python train.py --num_hidden_layers=10 --hidden_size=64 --head_dim=32 --intermediate_size=192 --norm_eps=1e-05 --bias="all" --tie_word_embeddings=false --init_std_o=0.0 --optimizer="muon" --lr_mult_o=1.03 --beta1=0.95 --schedule="wsd" --decay_shape="linear" --final_lr_fraction=0.0 --dataset="wikipedia_en"
Each number is 128 + 24 x the weight over its row's rms, rounded and kept within 0 to 255. Layers, rows and columns count from 0. Numbers have three digits each. The size before them is the row's rms in percent of the matrix's.

# up: layer 4 MLP up, 192x64, rms 0.321, rows 52-191, columns 32-63
# down: layer 4 MLP down (transposed), 192x64, rms 0.187, rows 52-191, columns 32-63
up52 101:121149131109141145109130132125118128128147140092114136156093162101094142147132128122140205163148
down52 103:185108150118106092140140151125165114129105105115123118155159130115136131117148119121128085136144
up53 103:129141128139127123120127158150145119192140108099152169118108124172139164079124169178110157107072
down53 107:194128124100146129110143115124137121138161162146122122144153167132092109122095132148127075140111
up54 089:144147153096098157105133107069098127119164108126109143134139115103094135140119084157132108095156
down54 082:129149146142115100148119148089147109119140117124122157103125144113164122085053175119127141145104
up55 104:132107097115112103134126158136101144141140175147126112109084124098087119127141103121122147160131
down55 100:097124145171138147175114152130172132116145128115140138144101118137151106096152124095126120124141
up56 103:135122174129102119162120127131078148124130110170142139112108113120117118159142112134106134113141
down56 104:103115119135104146125096136119161118095179088110127089158132122141130153160144101138121157090146
up57 068:110111146113105130173099111151154186107109099109110165150158077099132144098121136099119134132141
down57 070:138145156119136159084135121113128120125126131140127094151101109162157125162091154134121159127110
up58 078:151114086122125095128183114111104165142161113133149098143137165073119138162148147124141125114142
down58 074:119137120146138113118155119131104098172149130130083129080102132133174108138102128087177093140112
up59 079:108122179115137143155168116108105174150143087141112118086140141130114117150130123174115150142137
down59 075:149161078130134164150139117131141132129109149103150106133140152144124076114118119110171151120153
up60 096:138125136122106101101104088109143118115133135077155145108124120144104141081158090145135122135165
down60 087:099116130128147147109153142117144145114138123144097104159073141125178094151117161128093138113121
up61 100:118157129133169113146148093108139130137107123129113103149100141125176132140123134142141179111101
down61 113:126179134078117167129105125095118117092110099130148114110080156174175110082161122152138120104146
up62 067:153107119089148142139138118141118091154137070065134125080128128114120177121124143174100114131116
down62 060:115133123117153111113158110133126120130116112145131152145135105083133137170145105108158176140090
up63 100:136122083136164125077151124137107147163123107127147145141105141160119157133116129171131161138138
down63 107:132134141117121142078138143120118151103104086127169130113128111163093172125115120132133149153116
up64 093:148111082166079101126142108100100194088136145077092093121138120140132098171140114141113136170131
down64 093:113090179134175132115171167099161110130109131092144164138076152106112100132106121121106126098133
up65 110:119145139106130150110146181121123176126114103143121138111115095126134144103143070135142136127123
down65 113:133159073142127125154092093136142114149160101103111145095122106130114141161099099118137117135127
up66 100:147138116087116090172119107110111152091140138105127129096148134131146128153107157121139136151145
down66 101:095142127123151097124121142123099114085113099170110149140133146119107099144085074120135152148163
up67 095:195130153129101109113143168131127125092161164153116157110119127131097130148139151147147126120097
down67 107:110099131112116142093106104173100156143094125133145105143144121108126170105159157123142123135158
up68 094:119137129135112105129149119123159152141098128122133139141161134165156158111133151097072136112147
down68 092:137077131145133127105087116130166074127125124099142124141127123113136101093101164100146140113162
up69 025:156141110108184114160151143102158079105132111165125136135086167111088137112115142153094119123147
down69 025:126140145116095164138110120156126190138129136110127149118156111151144089151118083129137173111108
up70 122:145157123101147132105128159135134119107095158100138169080143095179140166120154072139109108145139
down70 122:095121161155141091210073146109151110122147096129129096171120125140128175161156112111098122103142
up71 094:139142137109164167092102115145159144126111134133132125105158098115127116105080142156121117127115
down71 083:093109146157129145127121133136085130121113145152141153110132114124133083134124159110168144096167
up72 069:136147097150143095158188099138118137115104135137165179111108129175133160106096152160140119080097
down72 070:128183123116193101138147117137134095137162109133120150135075117173120180090136147111089108100160
up73 094:121124077142082073143119131127102093117145117125167145126155107141122170153129093157097131112099
down73 089:146086117139102129112129135141152168160098133117117127052108112133129107125109151091140097146166
up74 097:154164077157124136168112095112127121108133132131119118125097114120113138100075132137116108114118
down74 099:127141065094136188153136112134138144090139162120133104112098130084135108110119117115159112155170
up75 094:165125136130131113114136122158121160123134087130175130108136089122128101085142129147127129133128
down75 103:106153145144150127119119135120153109106172132102137117124154143099133153102115137100231120102126
up76 096:136131115116186133146120122096077138103118138141119146119142123149142117132125127121159121113142
down76 098:106133147116153064136141114100141145187066093120146163137102123115153139153112141104118135158135
up77 109:133081090062133104122111105103105133126077123125097059142124114108112173087165094151152148099144
down77 102:111133122161109075149136106143164148101109102134132134137122085147153161154164137120126142137117
up78 093:147131121118124119149207110135117146136154097151143126148137163158173115146150152154113125109159
down78 087:095113096147149116134071146102157117158102150130156124120134147104135115122134161108158114118111
up79 107:169141150118127138141104193137111164123071125150126167128115144118130109155152105086132148124157
down79 105:142127071100134107170162102125130145136119167094138104133161111128115149128116085113126095148127
up80 069:143130096134090088154106130141112187088087123122128120121153113128118110147164143112147170124135
down80 065:096111114170146130139122139094110140115137111111094118159117110128152112121085112156135155120140
up81 091:144093099063156127127131110118124109126159122141151176136118120105104174132086127122131139171112
down81 084:136099114136146120080106109117166144134089129124142084134116141103116149106105191114150141125117
up82 091:121127105136094107114121071129095098118118140171076094103078155109164117147085116134109144122120
down82 090:092090133103147157120113155154117131161125149154133131095133153117108070162096131170135127109138
up83 095:155152158107119107109086164140129093184157143150141136137119119129117151081118130158135183126141
down83 091:133137138087086116145126111135165147134128071137109068132164150118126108148150158106138183101133
up84 108:098201128157120104161159115127107121134118103152143126113104123138146139115151089104064160108100
down84 119:157110145109094128119170107126090110126122148136134133150173155121158119092118143169110117101095
up85 087:148153150118132127110169107137121153127113087140096127158103132094176107143116098093125146135146
down85 082:136050163120147138126136125091095153167127140140091108111141141150107137111157102141109103141131
up86 111:120108119085109120154142149076146136125132158116104139131124131147110159144106097141094148166158
down86 105:101155130131110103122124133134124159165109109084110138077119147170167170113157092128123106136110
up87 101:157092118113140154101159158137118124114163111117155113127153083108152120097129144159081111112129
down87 091:107136149133165172100170087126121090120127111116144116099133094139134121137142123084121157123115
up88 094:170119130090146114180121143112089143123091112131038122123100094107132111145129105130179170127127
down88 098:134089119108126131123091132124162111126114138135098154148132091125090097175119177136134177121151
up89 106:140150173102139089154123134143102162138117160150100132143108143132114130151071104138127125138114
down89 110:106162119118120129113126076090118121120098163146110118111130145097188142150102138133171091187115
up90 108:104163127131105128164186082129106116145123154152121150127139160171085135153122159158108140129152
down90 101:148134154125150121157150135122111100062142148125109120125136118141146079121146101115149142098047
up91 099:149161114102124088099135126112145093078117156126095136082107147106100115110198093156128171117114
down91 093:109131143147105143125154135088109132157104157133172113132140116125150108094113138108116122146129
up92 099:163133174081091131173128123169138106100122142142124132158118108126114094109160131200149150119125
down92 092:142125135122134130157113078101126144174128101083202137150134109093118141125099124155125133134118
up93 096:106141166140079157145119142155122134117146159164140137166149102101148106125125125175088137121076
down93 098:129099135142160171120126131118114159180138138106113083133142134118132126125150122125117111174151
up94 114:141154120088109147124152135172092134171135139111145127131085123116137136129141135163125122137134
down94 098:147149135127119173107124129120107103081116069077100116138142118097101142145128136118149151144137
up95 099:152134099129114113146137146152123171121118184143144078116122136163147150164111056133123144180128
down95 097:074101109181120182124119132115115116141063131138078157149116142139160147116122122107118129140103
up96 099:123149077127141075123185110176120154140110151115153183121143165111158124134124134126149144117127
down96 099:108082116125116134104083147149085128118102115134134075150135125127184104151137116131132122142113
up97 095:144135186091149088126153160147141135161112137164107180128157103100116141091105129108131132137125
down97 086:115124115106102096134148163150106150145116121112126134162099109110131167121076112130183123089119
up98 098:126138157074102102127108118131128111132136136149106157123126108152151120116174132124122121150142
down98 104:144167150141156117118167153112133128091113158112163182092152122126109144106138097137136091169150
up99 085:138141124073128122154171153135100129127145167161127116149199138113137148083131154138147100124131
down99 081:119150141085152088113130172103146155149106128127123110128137096130143143108097122106104106121118
up100 112:147199106153118143183126125156127116098130091131136127117075078129141135135118143117172150115108
down100 102:145170093123124094151087141165151108110119101136103147128117113129145108139132174133103167146122
up101 073:153160090134144131117150135116143152119120175126066143100142132163150111173099130137115178132160
down101 077:165129073139083117157142127169111106137131104120107181117179158114106168160138138163127107136113
up102 106:144106152106112116134125145111151132097159163121142138167096129143114131112141141133137152134110
down102 109:124130134127133120153184125112168151085107119154100149164150135070138120106126105153132132120107
up103 102:161147095101123107149156134165102125156119153142109154106159115151105147135088120123144142072113
down103 110:106160117127103142115093160099085099119153114126150164176093157137127143115113146141162123135073
up104 057:177166158121137141153130176104121167126113139128133140128134126190148161152166136178137158120154
down104 049:149108096089108165117124122133115101103136150109140157157110121165150128124148103146121139134150
up105 117:139102147147162112148139133104091137084117153093144156109105095164124141139119120095065150078160
down105 120:119120107110149092111132137117199122123088136121119105106145117121173140127118108116162116148132
up106 104:095116096136165131114115092110075112138141138136094107118131093181129139137105158126115129156076
down106 097:135151150155112116089128129152109084149161172123110159102106140096153151135135100133113132132144
up107 099:146084123084128160179112143124116162127098124137075156119145104109112124128105102120123127125128
down107 105:103140101084129099096166133111150124124142132092131115100132124136140105107178127108107156131120
up108 063:154104096168075114183130147119113136098136138119143118116106127173123189141090178147139119110139
down108 057:146092124152101096145113133144121153124144148104098113128137134162168109135105134113112142135150
up109 112:127147128114165085116125078133141156141157119113102150121170160093145120129150094140118150123106
down109 109:126123138191154122144135111168153132107155121083118157118115188127145120097130155087107145120102
up110 113:111124112100128148110118085151098132149171117122117111179118085137147139151135114152113119119133
down110 101:120147148147164139142113126145073118083153120154087118133107143148151101160141102140095155122132
up111 108:111141094128113088128112121162114123182094106117097134139091123135136138057139110189122134096111
down111 105:116094162117062092107130137092147132146130154114154088118144163139132149151154156141138132136121
up112 099:167139133107131087115162147091140082128152110150212116165142122110110147135107115113098143121112
down112 086:138144127137098128116138138091088123113103119164149085094168109087113102140123145138139159130115
up113 103:146164133109129101128101123117123173127112127131169153143152122134144120136082130082081117111172
down113 097:134154123165128117092153128105141167173159130125111096152083127128117145136129132148121098152117
up114 109:141153085121163091129144121141129151141163112178118188153125122108103156104157112124105144158088
down114 112:092141127131131149123127090142176093123126080123128152114159143143106147184107156105120153120123
up115 108:093130100137136153134114130129119115116077167109152123107091089161141150093079082118101114110116
down115 096:139090125092073159074113153113125134124108099098128136121162156110101156097117181097148167132121
up116 107:132142093111141113129125164145114147127149150121181120116123106132170112131094089117132104106087
down116 109:115105113151120091141124209149108122138152146108160120139147153089145110123157108133115116130100
up117 109:110180156130115117141154100095157168121076119111147127101138129163150176163143093161114150120136
down117 117:138140157131136092127118099117141139133117108131157127118135124124134116119147143168166102097120
up118 133:129127112143118140092146078138105135099122091110107194119129084111125143117111127126084114139118
down118 145:085132106141113198097134073123119149120139136144115149104111097125145147156111108109118133115145
up119 105:154119165138130110149146138107172129087177119114148100110126118186115138149159137120098110115135
down119 109:102110113146149111103150084146124118150123172123112168107152115164122118139113107107162134135101
up120 102:153131094061090114127147151075164103091124139121149151137156164108109106137152101165166164128140
down120 095:109134145127133133121095129128133122171125167153115126089161155123114087083082127173117112150168
up121 098:152140165122119126118122122142088146108120089150124131115093114153153146163131124114136161092110
down121 107:129156123163115149149086167156085129127167107161130102131171129114126132124146113111142100123114
up122 112:105160105158173139149142109117143095107173131130158155098103101129107204157136110132121149135109
down122 117:127158113128126125137127127096116103129155138129082087131081104145087112136117113120178152153161
up123 109:116146134086098140096140116141153107116145172150139123128089132167183099120099097110115109106132
down123 117:112112193165125108099121113122144122126132131163118150155084137184148106105146124148101123125095
up124 107:137128118099145139147144169147124108095137087091075128147155146136194125116142146093080153103114
down124 117:134131125148144132150105114142092119157130140062105098104134137135167145144119115130090121140143
up125 114:156104131094113136120156182109116123144141106111075155080119113124148097118170101174144129143115
down125 119:127124153171192081162097097155119116119140127126146140190117155115085147132155159137156123130105
up126 054:190195155118127153160164137128157132128133152150154171115117146184125172124148149174138146112148
down126 050:196116124097136133139129141140140110099128122128166132150121116163148143098157127164132124117155
up127 108:126156123173151085113123109115110160129109094111073118178120110147171113140104157155119175122086
down127 107:127110136107163130124125184106202118149120139114097169151114101153133078106158146115125148108127
up128 106:108126112105160144174125138145109110105167105217121113136103133122128117139096153114086174126145
down128 108:130091126140133144131132119095126131140124091096165129160127105149101075156176094153164096139148
up129 106:131105150087102105121156117169128113085150135156095163118136113124124107137111127132110120135157
down129 106:154118079109144136139123088123100144177146142118187117149161127111126160074126131104132128108139
up130 104:139110108173104108116153098108135146165139154084168145125124114184132159137159090133114124110137
down130 100:144130139124153136119140129141070114094135099180140115132120187130118099189076172138131111124157
up131 088:148117119132142165169152137138119068123123122152122137173123141133141152167133124105110181090139
down131 094:137120115095131110137157140135140116099133102139110158114109063079126130151138182130109111108110
up132 098:149138132125125101140134150120169150064181135132124130140128107121167141140139127140124128118082
down132 109:120125105153117114133133131116173155104152118156126118152139112122163126166127117125052125114066
up133 074:124159135150142121107152127141145140105122167177089171092118139133086140122128135174159143093137
down133 076:163127132116109167114108140137104148108079147113102142107145117099171148122127169171158114157124
up134 103:144130135091133113114091103116110166119142141098161096147129153117143112148149127182137130144105
down134 096:168151120141090144132076129137126114090120119150061161147133128143167150133183150084123125109116
up135 110:130149148118144123168135161160111148144147128134112192143116112146123147095112141148134125147137
down135 118:154152108131116142116155072166107130145101145153102180110133115135099131102131155084150110129117
up136 097:163114192078106127133130102135117111156150111117166109124134123156154119160137112188098148098105
down136 122:186112127120113124148116117105128147133129114132162091109171120136144099160115149131086111112113
up137 089:162161106117108083077153110133151118121132116132136131135152135149131114134123110131158178109097
down137 082:127107142079120143164174084124121125166142139116105117125156084118127105117120157162128164157159
up138 109:134131154139093172134107147102124126125138104088143140102097115146139104160122106146143128088186
down138 108:121139102149154114177148164106184103073155081103136115142100117165105156097140101163115139094123
up139 101:116135114122108153173118127099115094111160121112121152085093114146104128145159143097100160158113
down139 098:118099152123147126107133144125116093202136163154138134139099145117064114080110116147109141114139
up140 101:084126156117100111127128103153080121110113083155143141124100086136147119126126118109120126117099
down140 107:153102056116106111108134159142107134152182129100181125093121110144149133088146126112125120168108
up141 080:123102127135161099179124110159148112134099112115177147160127109123128107087128096110134124119159
down141 075:109116094141108112133151164105123105112133163125118122167108120066124125108114147143108094102117
up142 111:138117135148086149141130123125128187096131127120108108127125131133155167104106138141168107119110
down142 120:157145120155146152130131142132161129125112137116133161163122104109124136134157131123103093120147
up143 099:120135119137167141150109129172119133141160089158107151153134141119100116128159102150151167113148
down143 100:152163141135122152114115141128126127120120166118129107140184131134163129104133118063081108143146
up144 102:124163128117131094167148122147128159112117105084073187092149122107114135125125121109117139115150
down144 102:153135096126140119154100094125158125129119137112132151113132132129140134138161108139106158120162
up145 111:155119137141133099151106140166114145124186101122141131103136132138143128106139146099087155132091
down145 102:124132088173144154118129098115123107099081150152161082132125129139084087139130154111136130152162
up146 109:129118168177117124138113140093147149147117158127111160087120092126114152153092100137145107114132
down146 120:109125154157118114126148092096124105166160135116118144129135120125101132118094121097130115119109
up147 086:148126147155099139128115104113098132122122143133135109102113092094164130138130158119077150074154
down147 092:116127144127163120082125130100162128106142176090101077150147157069128108126142141173133097148112
up148 094:154138104088154107125163132138119123104097099129131144129107124105098109115122114126142117173112
down148 088:115130147108120164133136128104114097146095086131181139140119117182148120110147121143168125151100
up149 102:177149113117129150137132099105114124131104141166120123126140118163114162143114115135091143104121
down149 108:112118126090158121155147144177153092105139128163093144143142102124124115126132112134150142107188
up150 101:172110131092183115164167098132075134098155176093130134131132127107127142130108149146139121073134
down150 100:063130138108122120149130126131080107123086126128115166137116131122141163146143131170136121145153
up151 103:155120153116083161118149128088116113140128126111122116124114134158099126149134135135075150149156
down151 100:133138134100158124108135117166179108158120138113147167147129138129115133157110099119107143083106
up152 089:168137104157138175119143144103119195121151113102093122097157158145116110122145127129087143101144
down152 092:106146127148142120121084110132188097139110146146117120129108148101121087168163125108089070120136
up153 103:125092135106137146144101085128166144100108144096110108132143127097112124094101102107116152109109
down153 095:160114145138177139118105166173070143106113072126120114114116142148152089129134165125137113111136
up154 087:135093139103112157167153112102121148109117069087144147104104120126128080111157165168156170135123
down154 094:092104131148125113119127120135113125125117154153143122130109098144160146139136063108125142115191
up155 107:113118136105159151153087108096074143130131133119096129135112096104138114132141090189090140157115
down155 108:126148114128129127157147106141109137128153157175152123138114103147134130114137139112135093140135
up156 114:147145093126152139132150126146125100113146138116142135102130107147122168168111151108125146115149
down156 107:123106112145145167137168127100121134122107118100107163110131102102104119133108137142132100166136
up157 085:086124129124123112171116201112125179110110155134091170121107110106144135121116112150145097113104
down157 089:128108135123138103120129096111168137153101107122119103121148128098152109108149132105180129159119
up158 083:124130098099083143150139105148094098141141074147116154114119090124127154134112177148123127101100
down158 088:118127143145129148116118125118128152079129114144146130104100167106168116114139118141159137104110
up159 100:111147124139106118115103087118103198093133148159141137154148110148169114108118165112073173136120
down159 101:157172162167070136120105124114145142102109159109102135137099093133160102101084126162129126147110
up160 099:162157098115121163140143145140102140172080179116097123093116142068142126158098130129148154098083
down160 098:184150134113131124156104137124127120124148147120134109125126109110144068107118109089141120122140
up161 104:102104115153140123149131114154100120093116106160128117120100090108126144129102100110162145075142
down161 089:165140104066146101119096118099143130197143130107120129102144137112113108132106142142181151153165
up162 118:161124171133097113123126150137110136109160138139153155152085130158117134158102159096171151145163
down162 112:151103147155103150094146106138133111107104083152137100131111144160094122141151126108182122140124
up163 116:137137116111120139109142116177127167177116119136136166110099098128156145149091096123138116104142
down163 107:145162180146155106155131156103097118129159138128108109134128110141112141120121146138064118079102
up164 100:123111117127098111113133114140101128102145157149142135087142100125146098146128139130092142149152
down164 097:096126158132140132131146173119139129158127119114089106119103174128115147106166131136102138143100
up165 103:136105098110129122141115129113105156165129148137106130084142130126125158127135140066104126073136
down165 096:140150139136094184083156138135140163131108091086141127113144096177128161117189129127140150143171
up166 099:156152098061134151099127125170137145164137145114083130124138106123104132139164128128162144106144
down166 095:135139103139091183141137127131112107137160100155130165131094118114123104119097140097092152148100
up167 115:134181133120122177130116092117066136146161164123147161127140060133137139147090163115126114142116
down167 133:111111162119135163132092147130169131126153126131135151118145084104139085170090135139089149140120
up168 115:137146166172114107065123101138100127122141138102098105117111122078128111097094124116064114159100
down168 115:140154145163144137109149157105106105147148145151143128137092144099158156110115139098139116157079
up169 092:121150148171163153162159082140078190092138126128125121095120151148115108112158108111127129150132
down169 089:224114105128124134120128131155125133147171129132118110137137156092125127137104146104099094158154
up170 108:152143086121109120137153147117130125133087096130139141135146150120086137105138112154138138092116
down170 114:110155128118100132109148100093135111104101141130121156066119158089156133120144110095123137105129
up171 067:100096131137106115138095105161115120148117124111157115123109100106160098095063143131087130123131
down171 062:143165109090167078122143182096129144128131148157096129130117126131126113107152128142079108120125
up172 095:122118106129145124102162114095068113051168139122161117148098116144139102125111138124129113103144
down172 092:123116154091094120085127136153146152139147126109097126127152174098100146104177116147119098135090
up173 111:118165148133140114175107143143128138129125183137121149105070133151120114126093079148157161125138
down173 110:148116166110125113138156123104138139153104114125115090108093130098138153146145152142083141118144
up174 088:130157102134128122098112092131102131115142180134114077120154152117137174129087131144122086149134
down174 093:108129107138098139124114086152111143141138091109139145128133200175062143126166071100160120138106
up175 101:132088103106147144157192151096086169136150132146134159124148137128124121146099153104158125136112
down175 091:165160128099107128143128140104221109134127147110149103127080109150154150086114102119112131117142
up176 111:177149149090166155120130145148148164124156123124107140058164093165114113118112120140135126140130
down176 110:184124170141142148105071128115172164085140113168153151126125123157133106142139129139156122129088
up177 110:151094092109131107142161106144122130161125151111100133163128082110185146123161106165141141054124
down177 105:116128162139116155129134181162132113155125061131135105122112157149128121142133143121121099161155
up178 093:180108153128136137188125131138147106092165093139129105127161101149139133103097148150137119147068
down178 094:087074133141158127113118145131149135116136136106112168108140182109143147119119102134114176112137
up179 110:134137122081132187164107136114141147129169141145117151131157134098154139138085107156131156102140
down179 112:066125101118159165091123141157112141131118108134130106138097150106086143133128166107207111160129
up180 098:118100142136151092101153114104120140145151132158145138135155119123146097123094140136092103122104
down180 101:135106162143127164126144107123123096092110103114153125134131124170122135161092146095141104169106
up181 110:138137143094172143124144134135144184139144110155143148083141135159155158094161134134164133116134
down181 121:076148143109133098149091138135140130150137101107104067107126162128092121136155126114156154127196
up182 104:099126103137137126133128126119133181131120099135139137112112100131158152142091160122084195135112
down182 108:103145161162138118121144101142120141172153109153148117144151071136106119116102163125125137091142
up183 087:127166078120114140178113137110083158109186105148119146145140115124057145139154144132110115144129
down183 089:114168086127149098125097119131101148120149125116106140105112137086138154167112125123144092141162
up184 105:146120090107134118124150116174114152147151108144159105135135098145078149091138138147146149174116
down184 107:138132124148087097087116125143163084114155122140125126118163170121113083159167138088084152153114
up185 105:130146137122164131148163093173115147134144129090147139108119123142173131154079136124157134136140
down185 094:162130165134108076110096182115119119152133123187135105103096128128153119118139084146120161144138
up186 105:110133102122103109168111106110094120104111140144126152146126103129111137147092126171169126091123
down186 104:125149115118121128129106112152171128144154169119060143121126130134143118104116176143105116164165
up187 103:119149167122126145093116105123119110111132124112146167131162105087099168192128118118139152130160
down187 092:144094132146124108154122116125144128127113104095150121106150144121137130124172135142112089128119
up188 092:143127151171132140125132132100112144099164119100104134082150117153110121091103104116153123080093
down188 091:131100123154117112124083104126143103118120161164134104151141105103113091143112144146087120160166
up189 098:140103134118121119135115148088100134107162172089140143113151110106152088134154142192113152133120
down189 097:170130101118103171157153095119115111113148143131091113121169194130139110103125106161126118118135
up190 112:134128138157096107120152156183183161161151118099128127152110135126138154152123127132151150115148
down190 103:106158115122116151174134097121112116185101099116074141119168083080120120101108163138172128130082
up191 104:127148152075116078088110170130109147121150135137115132138151159124093088150105149152135120129095
down191 099:136127120136138153127130162126129106094122122080121112126068077160172118154129142152093122168138